Each number is 500 + 25 x the weight over its row's rms, rounded and kept within 0 to 999. Layers, rows and columns count from 0. Numbers have three digits each. The size before them is the row's rms in percent of the matrix's.

# layer 8 attention output (transposed), 256x224, rms 0.0751, rows 213-255, columns 0-55
107:510498515479524517492466494525495527521528482465492506536500542503423478527462491506502533512486450483516529514464508520515503511507527514500503509504478522494515447523
114:493515487467468562476487486500498481463545511484532449471503488493483518545522506494541510539484519484494536535493495534508502527519491495499552490494486527518479554467
097:518551499487512497492514512512531508497482479510465488505468483473492471497522496471507496512501517515503523476517445490461450509494499497513481546474497492505523503523
106:495526526459478484533464539533505445519460523501479495556515467485449462508494498506502488511524495497530470472459537512459487482519541533489518514536524521509489473510
100:477512474530501485486474477480485491493479544527509507529499490505449488469498514515523506482541475472536467508521499482525501525478478488525457513525518470512466519464
102:443530501498515474514556466501483532507541491484461483479501513493470450509522523489486495478533516520476518492443493506514540508472481465525564495503487528451469508528
109:493493490506507527494538531504494491517488539509494483491511502505484539504505467503490531489492516507485501474511495502535493471515519464518501463508538449469476525477
098:486511475515523504485497495508529537494483505518481453541500494521520548531491486496480504501530492524524548514496502484481516469535519506452501525468491497485496478523
111:465505527521468517494485487451540505554508516500486477505491493517489499457498511503508534534490486490496472543495488495497514487479500467496445527466458510530489496481
107:491477508549529525460493525490532505524529498493493529477489504476542492481484509485494510478472470534530492546523452531475510461516502503497547500544494488529508525489
109:509518482472475512559487539495485484458508488512488495486523504523516508506475470537506499492492545492495489486514475496507518466519447479524514497498507542546506481518
103:497480467516507453506557486499503493513534493515541501569513468515481468470492522489530456505463454508507484500505469551511487512486463503499502454487494444523486470487
103:500506468452474489500459560518477442523481445548522501448540503475521498499524504508540502538511488495483510513515494508484512491512531507461506526473484491512513520481
102:520514492521533497547521450500498500516480531458479523468555475502539504485513469525474466553466513511458486515524513544481488493523458471500488507559539494482538497504
099:511501516478443548499511467483477492504492477464521519499440526499480517495493533524468522534527536463519501479507487500517521527479496478496511526515484478489537515559
102:538499493513474475538497508517475526491487473521473515508467539506497525511504482503458496491498437498498537495476470518529491505493495465480509509504485481486505505533
108:504453530492549487550524533492515544511528539533472500518493549505527492528529488504434517476488538531490523507497463494518530510550522523486485490539513518486456539489
097:520501505416501482480466486524526548486499445468535500519500503493487503469505545488460508481484514465506496512520539489500484497483559533440495501531491517454535487471
098:570486502523498484505555490526510517525531527489518422509488514550488540528517468492519491499518496506479494520497495522501536509493543510515496490468485500497504511549
101:503529515461494476530458524520471494489520520512518458463477499503518494490534484527498474503511482475489486472519476502499534500521479474528494530495487508515518505520
099:531468489487482443477483490519516436493487472473485481467507459482492491501523505488553488500507537496510507516484501464462545504453490509465522511514553468508497453500
099:474542485499517523481450471496475496507518521532529536472521481494518503471533486477460535459528515515554515463511478516491522472489508538521498497546470525530470494511
111:518462483506485555481506494468499469481534526521514537480485514474515479507493547517491530503456533484479502465502576501478495516486507487502474488515486477533524519532
098:489504513502464528501489507514483513480458511509515469498466546482519527453536506475517541500468512517490535469469526496502504538535497494503454478441488521502500537502
105:509523493534524544525472506508527516481456521503514532465534527532522518529527453507488504539515509544518531503503573453502498472520508478470483531473534513491480438545
104:478498517554526521521447512472479518500444490528513499503523503553481555499517504491453520447509521530475472499522500520528528480481508508537504509508485539489508455513
103:505496496531517494498535479473463462499515509476513493534517506521490515499491525497490482555505486482498523464516541538512481486497502513506518504487514559507499536529
103:558511519486467491528502502513488448484505522429452489495486477522513490515476500481452500485501502510489505470496503453542485536492483478480493498546508509493536507489
104:438507506499477437496531488468521499513509466518454527460447506538545532454496537487485449506496544491551510479472513529511489539516516498476469496469503455474511501509
098:493565541504504540479522490502483503495503455454496450507448540485457508490478491528488518444515497490513477470516530491477477522518530477500494572550497500487491442535
101:491506498479513475474472509486478525478451509503499468445465504510538460503473479506506524505482506477498518474484502482484489556469522489521507540466486482481516509480
106:542495470539496542520518463523482503495512553457468490498459500494496536491526527480476487530469525509513538518478510519522503509487507526522489480528511485430531503504
108:518553446521480483463517529513470537504493491528498505469511489484540599482498530500502468515489502500432481479528468533481454479502466522497507552499492480502454462520
100:527509450545475454455495454502544532531469472495487534516464464488543476513514496528506524483484539502502518473480467505486497544494515453498499515470477481518492484555
102:467523494494500469514534540504508487483539558471461505548462490488491465505476521531486475489508497484468453495521497498464477544523541535463502510491504545526594514513
111:476520510530478516520542507508507459463500522544474472541523482480526539508494546490515473478458466531524513480502509472490478490520486512558506565463494534466485496531
095:509540464501455516474531495517483538510499534513498511494511543514516494498465466516538498505488476513519504555498485479507506541522462493532488511509521566513508564463
107:532489499495511498496514527503478487459468545486488512530487508460457492463501476479522523550469523504511506518514479501471484484476495524529461550526519467481517481521
105:530506549517512455463481515460475534510497470519509494494534502471516538481522478476529513502532536471500491482493524521509464509522481506545495493506492465495493515483
103:494498511464471533472485517506467446479510512478471525470514518486481535499502465468493515526517473502529516505465451453487528510494515448482478507485427473487490488498
102:494524526493471552517539511481549509509501538503516405511543527477518518519493517465514501520486517516447550494513532492491523483492528520449487527478487501500482492512
110:556548548500532492486490512516471495487508439501548493453547451491530510463514495521531511557524505483504492522467561496501492506482501508450491479504488492513528493491
101:504523495473513495471560494532505474472475509470501492462517517481478498476513442517514485515523515450485512485504513493543491481511552503520482518526480571545483515494
# layer 8 attention value, 256x224, rms 0.0845, rows 214-255, columns 0-55
110:517514511470517472534533477477487483523469488507489506569529498455515520475508496503471513494512512522519526519523470512497514475515467486517536523473538491492483516546
090:452469538459441503475470479500509504490517509517496525518521485509492501495471481543496536489503508522502482558502519542499505450491501499485534515470504482517472500468
105:494485523456531532467485487513513530528464485492548500517497496490510466501493493498421473525520511518510519495501510461512486503462549481461526483494496487451536450481
103:478536441487547499504547528513498501501498491433508512483450490458470529502478459480468485466484467485482488513456439474482461486542507480492513449503479475479500508567
096:503541552490472510476512488507506452476493481524491494544513496502515509485481480486506501489513505460512502534520483503497542519485494514483463483490465470484508481474
107:548491475504514479464480507512520443560476513500516494530448517490491469488501442498520504544527488512485530517516497493497533503520490522523533538526483538461525496518
094:512479504531475462514487502457514478518507466456475493501566538539475510499507501519468516524488473517531478532503455501455502514484495488551499485439498524530464489498
109:537488507486518466457446518501537515468502511466543492450463490473522479465505483515550497494499495518500487471485476482516489489503461505501525512474509503529539508505
097:522567504513463497474531499473500512460493492529508476483569537463444536525507511524498521492533478505466513456519553518497528469506511503516518472538466493494518490492
101:470483492469541492463521465482538499522491484536523504491503507511533527515495523509547485472451501493482502559499492494478479470471455512493485518537461508433486530509
102:514500536527530475508513516536491470467512528503504499481500554500491467471470544515495527478503504504474512499483497471509529490498502570489514493522482500490515530528
099:489488496486542522461516475505494543518499527504470528497530521513443538494581459518485479525543511504522509509540533484474457497526509480530543533505511490494544500548
097:493517484473512483502524492488501517547492491546522481495475494503483482523492527513474534479477488425471496490519512515549526482503525512503571454463468525505529483490
093:467494508546516488507469511482533486534529507432484449482512487486508530467525475479551509518534511505498484501476508530492516496474454470472499504494522507446504490508
101:511472496507489494497458455467479500529497464511543492522534535536466457523555442483503495523486486504505479490521496487488484451504504501510494504466491514544503549439
107:494506446496477539528520488555519484481458532520470472486497479505502480506490505467498492514495554489486491508499487499496507544475488507511480516535496487484485551487
095:500482509504534507503481498504481493496490538502481532485531519503483471524522464498511498443502450555469524457493485526457537489478452469481496505481466520506541466449
091:504498507484506444499494477498477460514507505520477497492515486501494490494517532528515517520483528479511480486491486523518543531512448525503449480457515508485524488470
094:525518539470498485476509463454549502457516497508531526550471484513476494496527441517445522502499524486490472516479483486492484496522499479502535508500490532543525489514
103:479524523452526493486492496485460528531500509514507475518500485478526472515479524524477514466535476512500500544508483497518488515526523447481524499482498526500530506459
097:485500470531483485471512467475482500528493492513475459512511496463495497548521472482512479515500530481511486503484500493553491513473494498463505473471548545522488468433
113:531517490514477509501450452490520497508518552446476524501517468517508546530529539478535494443543542469532483503513426543463521470500479470517482540522519529472519477495
099:519488536537476505505495456510493468478479482482474470484542515531516471496481483505530514522491499526533495478458452483498493497486507517550469507475552448497497504468
097:487478509454524500509516531489499530516498540508460471505559503484488526487484512551487523449467486534529528480510470508450497525487487479538521531525522525495520473454
095:540512517513540491473505516560478503501506508517509471498495484489494473489531462546462510538510497529474540453479511494509489511542504513498520468518516540498470494497
109:522500442507546492494506532511488511474495504485476519579460487506478499513496514538501515461521539455506530498472487537549481483556471470496492527506503456526478503523
100:501519424499471506493519458510521518494524456518536529488487502467509521541506478526546485479499507529464444512461504558540548483518490530505475526518506515494487507501
103:475511481507476537509484513514525492509529472486497487477484500524521464531504502541499540505545497505500474471512511503476544490484544510504467527507470525451535504453
098:447479486520491513505467507482530521472478490497479513484469525511542490505459499526542514509505504482521502509489503533478479503464473482546487478451520454529505481488
098:455490526495526486480494519492503521443521498501490524532525512480482484502503502487487475500526485528510506436513502477486505508515521519486504540490478509493543464508
103:556524501480452486491467494497540513502493504452478497503490515515538467493506494509487501485508517527489427528520504548485479485512482494488478528511482491481478517510
109:491481546458543497524507522477484476527549518485496555489534524525504493569492517480514593482463521517531513477534522490490498490499484504497461459494490482488497511489
097:528493483512489507496500549493504489523531501489519493496478507445514492489503544493516530500540480486490525513493547505486509440547506497527545542511487491499530520446
101:488485488502477486495523498467499513514477474488522542480489520468465514529529498486522500529531516504488528497496442477500486482519474520538518516497469477470501503502
110:535506490511504496446477509492488515489508498511468540501527515492507491538483507514470485517457521480528515510521460519529476528517527520479492525508448505481500500570
099:532507481539504507524496501465472426496497522531518508498531487524490540480515489555503518484531499490527523488516464459533540520450471500510469526500482478519441519532
105:471495520504501489467534453505488479494488481487512530496498501521522515505513515508464487489490508515468507447503486531482515520503481493490514460540505499484483503523
100:508466505479503527500448499537538477487510488512501511519450456524451487489503484495513476517510472509497525491554522487485469539501494512538504483512478507529477503475
097:499550478500543505542529452488480510482528490456533496576507504503480507489523468537507512458484473537555497529518539523512473446494514483493485493512531497469486578496
099:516485504517497462517464498491472511503467471507482555483502497516507490541508517488508503487468538504543516496480482493554482517503494493489517498464516493499525519467
110:454512485466523478484522540497516528477510490504493540510481506498491512518467521499469459483514476535535522515511536518530539450518491486491541499471481514503523474484
093:490497498462541541508487486465494518487501474482534496508505523521450548507494474516494527519484479500470468477474497471486489505490453519515481514459522480518502523519
# layer 8 MLP up, 640x224, rms 0.0996, rows 0-79, columns 0-55
104:514515450485513470509501501506462510517554534470507547463485493472467452462494515502476546476449522508490495490488479519451503486525513479531479465542497527478497465508
102:567484544480472528561474527464502441495536535478469530495513496527539477488496497499498462444506544477506490458498485495508493504499491509508489536544491477492518533500
094:483537543529521549476507500493427517468543511497471512490534471567454462495534485493508478511487545560453499489501463517477490532476527509510481476506510511494497489541
103:469516499518474506496530512480507501482512495509516496515520514538532457491504474465499510489509471506527490516558483509488527527493492517556506522483485483486496553495
114:496517528505555494480498474500478460515435474505480533523510490536518464496507527476505457527491507488559507519509505543494539511511510461510446492501509494456531500512
099:535515499473526535483529522494500481468495509474508512507518472491507543481490498510550506529507498485507459513510495504493474525496493506494511479454523503510471472462
098:497439515448515494515475518526507520490536500478492480515465526540500510526464546472458484470518505532536460525494534541502486484487506524532501494485526468456520526471
100:521490509485541512501492541507480468508493483537458513524483508481468489436529504510500478518461489487515546431511503508465481494545512534485480489481489507505493498469
101:480494519497487488513481516479505515471517468558484488494491495501521559514469527482529500494515548526499490495538464543496489483496456458548534564513523487503504514512
098:519505534526568501490500493505500470503472508509511555539520467497522477503496501477524491491468484484508527460490502521481528465522508486464511514509468516494478461472
102:498482473433493524545490501482518513563487525549490488539473450492488472487569484480488496546511493450526571483500501497519508503502505454499493510541512481505539472515
095:547487502495513447464535499523492506497465462517479498536473545511522485469493513494464468472478471520492493471490514455468482487524493528507474475470538546454521499529
104:488504483514495488515470540472499495496510438499526504494443520509501529457526409488489509508509499502508502525476518558469496529532538474465496494466472459504456489494
102:520556528542472521507512511490497497484490466493497520504457472490498541530505481523438510504532476481520486436494533515472503498475478506479481539459504491508489505480
092:493456491494511510519491501487520454496472499494480445491492461487464481496483524520509511497489541509518518487533460557497466470495471468523456500463516501508491489512
101:534499548462481542460512502485529463527474497491476515511475479482496501528495473498481509495528543490509457441520530486544537495496505541512495501508524470540496528490
104:518466464541460495523522503515519442490518465478496543488455554512482447503486506486506474492496519502492523528478519518512488520467448540549462469490510533524486506522
099:462476529451471512485509517495502513519522482514488453506483519495518530522476489502518484482508470529467485458508488530470523522515488524513462496527489515475452510505
104:562483463533521561493510535496490506478488515470525486506477492466495500468454498495485507466550500501555484470488511509487455483490491465491453483499525512544501501494
104:513470468489517484484492470486528482501520471503497526550558517510488518460490478520457468452494538503464524487528522510511485522543527523465546537459490525498502499486
101:495498468482441505519519473469489483482528522534531497481480488480470519508467497486544555460513502489540523515558479558477512538527512514503476530535509486513483512508
100:546480532494482487465492557460476528480514477548531485511482537494492467517529514469490494454531500481515559453493496560535496468539518486532484517525487498492472538511
103:477537519484504465536476491497520454516524522473538478540502549487512489464485535506486504517487513558484496505538520497536499470509480507513468461483501507489525488503
112:488512490464509486498528483509523498476519491433512482492460504511487514470507523502497531512471498524491488482528524511507532472495509538546469502478530474486506545469
097:491511460500476510477514500491481531496493513517501486512475477500501501472543478457476480500506542503556508480505490503500485538495529496506488566492502522546539483533
107:507474469523484520483497493447498525507545513487489503492497487450484480499533525479528500537489476513505539493544516515492465513503448504491481482509498539485514479482
097:485477499555503511446475520509506512495528476517450540479518495504490502470478515544486541490522543470513505464474459509480533541490520470513540500516474541526490494508
096:478467504526467473506554520484504528478549518483485486503527538467528542493476529509480533505479513477504547503511526514527530504452528488503501501494473482490498510499
092:533498460574499532474495512490507529534476514524512521475463515487510497453467545518533471498514490534519474456515535534526473494438546487490465485482483518500500548497
105:516521490456474520518508500488477486480521510543479535485504491466523509542492481495487486459475532457499524498545493533559513464515515536499499531495475446518489507521
098:486504548501528472498501441515514543491478440520501490526516528517479509488485457558479507468514463488516464503475532500525521521516475468510499498515487525494511513537
090:522494514468454523507507525520533487511550517500482490481531515531479495522501466485487484525508498552508517504455546502482486501523514526488513471505483474513479502479
104:471529509473493446502568496474518520513538534506488520495493487558520525491485499538515498516540514495455495526542514523489510467473482463497476501496533467521532487498
098:518504476482509496508500515484502516511516481509483526499496532475479537494533458538470524503470486494491487508482501531527533542527481529505498514543437491529473499503
102:480533491477520504471489508479500496492507487487483494484488535489463457500520513501508542472503512494493442483490472496487475485498520483524473475508527512471517522488
094:567505513502522504522490537486511476504509477510498514504436485456485492471515468487505511506487483533539500514493505538531500513546559467512503489509443512487462476516
097:507469493512510498501476526507477560496474513482478491500459530474508533485525541502442509481507487493513463504546485511465512512543481525528500435504515507498525481565
097:511478552535464508503492517522535486522494496508512505529492488478501459501525500490501542479499505460504554527466505532494471525499523509470496484526515504511542483475
100:504477505507498523519478493504483481553484507539539478517499486477476496507513447563488479490514501539452494455487475516467482464481507512522477489504485508491510516539
102:475491448518490497460536512468496515570494562514497511521489513537461485486489504503494531491516514509467489505471456428500502504537473447523478523476473487492509538507
098:493518502509506489529530517485449509544537536465520539494516466501477515479485481490441497459549484508525511511568489532469519503480506479472501516527504498495517534520
103:459543553488457501460525507488518463484478483518503490515497509545505483495501536535478479491491487548520524487470489461482500460521508504537516474531516497491485540542
094:502481508451533512528540540527515485527507503497509501518562549450481465486556441493490432517524547510490476441524474515519506505491545502496473504511504462479501552492
094:464530467511538483525509492507502470513535511471486504480550499452500477473483515521573508527506517508546487514522499484518526540492512485515494511445498505514527483480
105:489499499524510513461507497443540566526482570488522471503505523481488509485478545512489505526486504502517493509482523527494520470530549504528462481500463520531507504535
102:519487505480528553473537496475499515510504480518483474500471461505479513467533467520493479511466524499484537510500497528504509487471524522498480518502485468519521473458
100:486491500564487493479547536524473524488498511477516579491460523551485509490541517537531512551482481474496489528518498534488521503490481467487489473473470550524516507494
109:540466497500466556511459491496501467533551529509485490505496508517500486452467536488500490530540508546482508472549466513498525465493493511451451470463507492513449542483
113:498504512498432443512500530490507482529492526495519470517451513503520481528507519526542523526498530504493524480496508492495498451500500485478498443485469479490556511495
106:525485495492498486479538509479522512486469507520499517483502536519503493457491476439486487492504508558502467511531508494465491491480533481494506490494496479467480522442
086:523517473493514530507480491516546514528494503547509515489485502489490455492479513461504522479516559501484527491503497515527498510487475500491479508469474477471499498531
094:488472491516502497458523496503487522528508497548491503493519464535474516479493489522526535464507536515489490527491478498458492538507458489496508480466544552479522459497
096:507483478540467574485500506499551526471509499520506466552485512524501473518474445482521520487491524476468509474447552540514509487558490486482491486482513445511492506507
098:494495457461504524520483528493490543529538521492498501485503517436523540554501504463487532497504533507520503477527521485478457530479502518534485481501514479514515510525
102:483472524507502520476540472509476473499495514499443520447447502555508506504477550488506494441501493450472497514491512476482464474462475463556470550543517514483508527524
109:499491507521487493491494506519488474505519497501492515462474527465474494471491505482474505531540528470503513520518488466524521535485481533539537522534502494465514483532
097:535481509445493485525510446511541497501485509516504516506500501515504497478480563465490537503524496503511491549524510557499522502467508468477495486492506498447491513458
103:504464545430478475510512514513484509485543525508494517528520484496514500519519532533486545485497472477516479505465555460546510527497476488502508521457443486488503554532
104:485525546526509501515519517460518474477485505512508535482493505495484464493497511523525513510496553543493505516476523509474482550476479509509510517474516476462508543525
106:486495501504493562523512508485524497477521506510479499470495505486488498487518523490492453554476542522499532468488450524509486550490503466520504495530505536489498491458
100:535467560480515557535467513498518461508499464510480530451529498491496521508472519500469524494460481485545511512478487508478522502491511521541504492456470501478473493518
100:479506518503502503454534460496485495492490535517520545541526475503454489528517493513491506486526510503490460506476512532518517490516488487511476487473532530508513474482
096:504537488505526516474495553521507458522508544487498502493499497511480492499523509535517467478459481467499551472459504550508488535546534494494546466482479527509489504492
100:484490448492499516478526461495498477534510516481489526490472534507506523506514518490540541476498537510474509473488506487480552522533514476412527517485512532516505503514
112:489498517539480458488510496502473522479521498527534491534449527523420463485486465501487517496538521481532520485532461481470503493512472491474482498539526503504504509492
093:513532524486478476494529504476495491506536524453497529478564511484508483505498508498467501489492511534504461526551461545494510501525471531513519516508494530527506513492
098:478522538523469497513518494492489505491505508493511482521519488475497466484484503452497483471484488503466488522513508516516514523480532474496512512484472506524547527533
109:500482454486483505478532465517505460511512519506470526502544460499509500491489492500514521443516489510494532499463543506495485457506553480522448464534510495513521512533
098:483508476532485524490526521496479491506526474534485503492479469507473515507482503487508467471458503478476521520525464453506516511488537511493483509481472512507523503525
095:492504518491480530513497539482511486514485534482513502502479539494471520537543500492527491476453499464478508512508491483468469562507490462542500569512485472530489519530
097:501495520486508507497474461505505440481506528507461531455552495463494513508503524479535491494524540522472521520478494530437495487512507504484509498544425499512508495518
097:492525533481491522498529490469529492525505487540540469455513508534518497457481492448479508460499492498472480505508506509514506489478497432498516515502457498487484466487
099:531532466492526540505504526475492500462487493516496501494423474506486528511524510482489489475537471523553503471495530473486514544493452501501527535494523526466458457500
108:496530506528498512534489491500484505535483509529492460509462485497525507497513544505522450458500489504507497492468472512499538518445485480506512504499522509470478508512
103:456487505469466482517472517508500474489538457473522559510505510514487545457510503472463486451469489550494484543505500494499512495498533503514487516487469490520501479485
098:462490532477459534485486488527514478499519516460466508515459504517491473461492504495484537484499516449501524537513531506473500477497491559539487501490514506492473522501
104:475538428493466497522536508513514420510513474507496488476476550482535538508502502481491508462473552516486484501535497508513498461515449519553498526482475494499516529509
093:480464496531457467504519523568500510537528479511519548542472491492561477468517490586465492518466506495489513507510522486498519491530462526510540540507531496524520490490
099:553501425488504491441506529488520473439497465516522503506478488550480521518514482475494494476500501463496478529491510533445511476518491529488503510483496502508534506458
098:483544465492527525475492538556495497500548467500490511525482455496476441461516514536510523488508546475519498495478497487495526538468488504520473476481545508522502487460
# layer 8 MLP down (transposed), 640x224, rms 0.101, rows 0-78, columns 0-55
105:488522522444535497491496537478487488516452466515500523541521496492439521497514463486512495460537477499492511521515517487491484495480536537519479522556506517474526512490
105:511508516485480495483497510472523482526468504505470470533488492535515540519517533501533482537512538506498532515560491502504500479491500507496527494444518550506537497489
098:506506532526523511486493502507535473524506499517451443473450489500507466532527555512536518538542509466541479488529538519509532486522479492474583493534497498470495561525
107:520519465488527472493518440505503497549471520469448483487516520485475532512491494487510488486500507487470530457536476512483524515511495495485518518487535469522543483514
112:477517473488464458504459453522490497496460472519535482496506527551493504480501504413528457527533522500484469535466480491507481498534523469502502482453500488501476501531
100:470476461523492476532519502519480499475509486517526462512492505510528463513531503525502439513501477529474458489465457443474536534508513492502541539507479529468511504502
101:504492489513509515496480524478501533552520511488494511513521526482461428509480503503499549459541457508498506509485470496479499521527492480499509467506490529487458519496
105:520483528537519493520547471485529527446537539446476501506505469479540532511546472476495504500484487515489494479506557512491516556518494513506509503504499488518513522474
102:535520514477527530535473462545535514499502479444526534511553450511536503537512524488529505506508505477462480535531452496447518515515503526459471506526521491473470536505
094:496552496496459539463518486501512506516517478513477526462517468554502499518488476501463518504502532481506500474543496496517520493504524465525465532542496469496498552453
100:517474525517482460484496511507448482498513516508480497480514458477520485501472493487478504463482510508516487474487506507509471509498469532528475453566484502467544462502
108:482534460524493470482507470561469528470515564544509522530475513497514504498465499516501514502500525504513461517555537504494523515488478486478526537517476511489503512468
103:501500512479547488495494496514463517491487529499530503500510503510472521474537484474484499483491490520485518443504546491498491458490468536543506478514520484519485474497
105:506473485471523490498509484477493472490484509492531489493462481504497516493502555479498494486516462471508453521495554518522499481462501531506493509483500505504478476504
093:501516538516517491503486500538492545476557444476468517461470490502547490454503477511518454511484486534531485477544448500525467498493503529478529522521472485472496458468
097:487510490470532506494511481481517504492526497505502480559488536488482548509451521522555527473539485542511468496466517494461546530538520460483457527485523499527467495540
101:484468470461527481487509452555484486511473492512562496485476495513496480500500484487484554490523487474516519543510542479474528549476526504483518487517497525548465446504
099:515459513523511503495476495508476480496475465524500496497484537510500533487529488462503509476545556549480501523515485513461513537489544483490524494472491553502531476477
099:488521531520454483478440484516512524480523446523504494464486510529520512511503529513485495474469490516471504480484438490515506495503494511481509504493463506483495500484
107:493447501531474543550515484482467471527483510477495464470515511504444532502528509457475461440515517469504493514507538474489504500518489480452494533512506494529478505545
104:481545486460505484522518477508547501471516495504488502499445453514469530514475478482497526470520485488502491454492504523552539516496480503491510483505510481491463444494
092:530484506498559520467488521505473486480505494477500526503516501514477521460498460516517508463531511511505515502486467475476523480501532475457521479493480501528500510523
097:513476509517506482419536472495490480521490521503521447482493463498526514530512513482476526498521517419457512481499543492489485497520515534467477491507524503528511502493
105:482535478503485493477522501518509507528509471448502501516503529469484473479495467494505529454548484473550478519494516529509547511461501474471497522522543511493449538531
098:504482512481519499476482500538533546457516480534544458512486496495526522550487489494511500536510557517512541538438485491484532501495540482511475534475526477457468509483
104:494524479535489531483527535507452495491471540482495477506522534506521515464496483491460492525524505470482516522494517484559536502541562455485519481461521463540503469501
086:500498487468542524476486465489524490500465497533484487532467477516505507483504522498456492498484511518476535475539446470458466452505510525517498507483534480491506535523
094:502471537517543531529476470526537512490464557528520526478543517528515508475486472488497523481513495505481500523476484558502514542519499496445500490502551522486487523484
093:495456518507470530554484521480552500509500533508532527460510484482522541468506503539465449468486538461513482534517461507514474493485551519522506507501484465519460544509
103:484466478496453506516495537531516481502476494503494487522492494524502521488505463503473508505542460488508533505525557498485519505494483468500428525494488530507466521505
102:512516463524547488465500491496522483476481521435472496491493536504507474505491515557518480492530460506468501528500488522480545537533529472502458507501510526512528489512
093:480523534474498500485569491520469506508562476494552522512488521489481512455499506536485520522480452527496523493487457483502458526526510516490470524507544464483511512483
108:473517506518485479572503484534488497488482481531459464513496499516502517491467511494491479515546527445495521525501467517502485483456494544532498507459510484492476466479
100:526491512517510503496547472495518472482496451486547523510514449516458504485525483511515515512518520478465460500499485493485523528546541515484469504545502476501516451491
106:511458474475479469530513472499454488446515490511483483506508458502503528526512491515507492452509515524496517467500496493505504487481509523512514557505513486495523478509
100:485488505523439505500514517472508483465472498515502489497501519513503513518470459511502488558518526508496502507487520503525520497511464447447478490475522472499478459539
101:529430522519489491462491500505510486488459514489518548483473538533490522540490523503472469448472486509539527561511509468473525528466480519521515482491510497493482501489
098:506543469499512544485544497481482527521474515512486525537526460489524490504543496551494498528505494482554549519520495495524482489530431508461510513479531511465481528513
098:502472516504523508496527494424556453536479453513458513523478496549456492476471548467490476507488497460473502515500579478490514465501496486519535471514516498518502472486
104:526521471499519487465503474538510497472474519495498522494493504502506500528516497531452498545447470507512468494503531494499509487499428509528548488490494543533502496483
096:463481530513470491508492477499485528537487503499479490533525513528485553536483504517505510505453457481503483475472537502519523514507528526506470477502491533525500583495
103:508526522503482534548524499478511479486487483482486493529467512521506509473539528518513535517540496502461493523490484491440499532515498532525445509519532447516501492510
099:499542546509437477495544527513474516469481448495483480526532499494511500511471471503471468565520527557485494516512542518434477531479496512492496456481464485539479539516
106:510524518473506517490498523472524484474485514507496523529504493439499517459510502537480497527479479512535502511485497526499475514534497503548521507482478512493533457494
088:469512517537523493516493516530487483501507514469512493515469510478502540531526498489506478482426485511538499516530481526509484499539445412502521487523547515526474491466
107:514532539495469501526514504536463465524493481489564549496500521469498500501502507510493508516482481510485459467521484502466487479470464500471523512494489493476519514479
098:528484507447519465491493540471496500523519539526528451469542467475493518532507484495547481510513495466499467494487484463557516508435506495474520570514496491512461460520
104:531479478480500528521474499538527543520487501479507499501501480540472475557464479491497529514502506464500487550498488522465544511482524534456484422526507481456499515483
110:471572492496473506507481503523502540494449487515521485529481466550533508540490511503551508513512498562477518524522501475491453503547496496466510495499524491512515484473
108:475518465506520472565511497527508532487539500521484466507522499501488479526513491496533514482530502563539437520536500515507536504459549491469503506475486471536499462512
091:503519499490505518448527481466487520486528494498486504480516547510476513486507461492489474495531523513523522509497504433512505479504505475505528523502500482505494526478
093:475513526473495496499519536544453466518484500504504482511520470539494530480509500507508487544492522541498507548461507479496505480506552519525534499478498520510511472499
098:498513498478478505508478491507454473512498482549493511526519506523469483510508499512468492506511480506489524545500493521522454513484481554494447535505508463504508444473
103:461518501478472507512530471541494502495462468507521506488468500464500485498501528519510499477487520501492503513478501458495488520443496528493465531475481483457501467460
096:527521482473495501488484500491544504517526478489510478509500522469536510467484471474498528482515550501519478538481529521483441520524483472454482507507566460516524468475
103:477515529519535505511461476501496506530479522547479513505516485503522491575520519496489516476435480501487521529495504491471500487473511490465526514523504469513502525506
102:495485495468472470467467515490476506490494522480506514530505505449466530467521502521541466459576465500490476477509495510469488499513535512487497479484515503515506498543
108:500495487471472534500490479507483465476448455503522463492480480531479516498518469507497525483477456497482472461530485524509471466486479485485478543498438517501481488491
097:507497481516498533508542521503483533494539470500510541493472496495502496497495499521470463501520533489486487544508530460494532528499512454444487513466502519497491563528
106:488487514476523516444469499507480516476495498494500470549537529468464475486505549491485484573469535492484482524514522484522488511527464483507496498482477530473520465503
097:475535478531534483485488509526510471517489491503459462466500529470541486493495501493522505527527480482508523482483473514505478521505498472517501467493518507561553520538
100:569530494506514474520505465498515468522532451469454529497495555466464519515485526533523507528544499508475462495501513477525473517491526520487465495497481506543465500460
103:531481488493477500502510467520470527482493499474484487490497502525474523498486514503508487468531494476536482481503485491540505448480508501518451485450502527478451431517
103:515505496435478456542485511511473508454480491509514503506477494495576507517507500481506448516463482500542523563540476488504474484514528525487504487493536520500495483512
100:471564508491490481479533520484484518532533492528499547506522505481516466523489487506475487464488512550502517473484498482498534512487482483530466496464526469525535508504
107:525528543489537478515520518517514508484515532516491505484495503541491502472515512547558518499497514462478460544486531504468492542496499479501501470525428488459484510493
102:526485498521531488486498528508472521516494505509460512505471478495473540446531478530518507439527496497469523489519475517509483454459500526513534508473506465514518481492
096:507482514508508519486503471502455524506463521540538499498518484508505480495520511505512534503524474525550533470496541477494522533529476458462489505463541523470516488505
099:459516515479480468564505493490504506490531478497525528478521525498452502536514539492487489534480541510493480493546488526483469496533507488480458470504474496468529535520
097:516502489526526471454535493520491509509483480523512521517537556465507516544495487477504473481538468435514475501529480479528503453513514514475447462551547481522482463517
098:463487536496499477514500484486521458499527481455527499499556467528529462501504477480518486546522489477429523530493493484512489435554505472523469491484518490505517499545
100:491476513459495494470526486478491534508517498530491492488492466520502533507470475540508490527494528510476473525478496467537487494520533521493491473487569535514474484477
112:490489479503498525501477509447515447461457537504487506462519501462493476486516533494496548426493509506530509512511480462515554488523513491531475491508494466537491523535
101:490472502531466528531483486496493498452498479494463473465516491551479506511475544537467506519467495521468496526531463488510486540529546499529527510511467531512484527466
089:511483463512487553484479485484475520513545477483504478506512459510499503495530480509501487514490511518432490480538501528506494490495534460475465477499488479492463531528
099:496481517524524499469507530457500542533536518474457495555499486479493476481485499510507490516492499509498487527482515514527487480534470492513491499531518559545508541511
104:527454505478469515517475503504523499509504467469512508516496439500511470477523514527518498466472502525477494513515479510464547461502510492468478511493491500480474489477
098:559491497517498580531522485492502473497502519443499472508561542536508484506475506498534485497491535480532500543471454518524502467494532491531505478495504522519493523494
089:520470519481482551517488489497492529497489480460499504493500487513555508501490460516521513491527487517498562497522476486501455550465470487488516513478525512517501536524